From a checkpoint of a small transformer trained on Wikipedia: rotary positions.
Each number is 500 + 50 x the weight over its row's rms, rounded and kept within 0 to 999. Layers, rows and columns count from 0. Numbers have three digits each. The size before them is the row's rms in percent of the matrix's.

# up: layer 5 MLP up, 192x96, rms 0.18, rows 188-191, columns 48-95
# down: layer 5 MLP down (transposed), 192x96, rms 0.51, rows 188-191, columns 48-95
# gate: layer 5 MLP gate, 192x96, rms 0.181, rows 189-191, columns 48-95
up188 089:562481545486580463480411540494471561518540539531566461504456430491498531490391497565435447501403432532578472543459475477501416526507514516444479
down188 091:507465478534451526523553491577501549477529462549517617449494474484516455505496471474492517453517435462497564544496485452414557500460587413564495
gate189 087:460535565555585409424577491491479428461564422497391493434582515542557502520440522437598508468479477526537505513472501512562473539573510455435500
up189 094:431515557469558391422508496448547518453475528560416534514435549574474529480471489445533502528556619437455441463546520460587565488384537467570481
down189 097:621476528553475450587540487544545478592503569488556504479475491492481469495507475530517541545518404572505516514452577545577514498545536497491375
gate190 109:595485500533429494509556505538373389573468567464488547420506502428456506494472465501442589519500499409524465461527539504392479486502598499469489
up190 107:462529455571455488592519525502459528625491467583491596579480439502473454534487466556494525576520519420498446515513475507495510389469533477472507
down190 110:566611518491497554486544458513513519519510463457515485556465615500518470512460462552486443534413494550459523500566547504415462544450436459513527
gate191 095:526545503550547495455464417536402556551474470486558539537546480458636479517562588556578491378437500569455466595452508444520500512459522447470469
up191 095:562456477389508491523484567559510520505489558553519436507571532519457415527536547574456524561527435502480382372493527521558438527549533564390464
down191 101:506505531521583487537462526527452458465547561507469435396503516511479493539529458582530465490449479489490530357425503464598540515550548518545492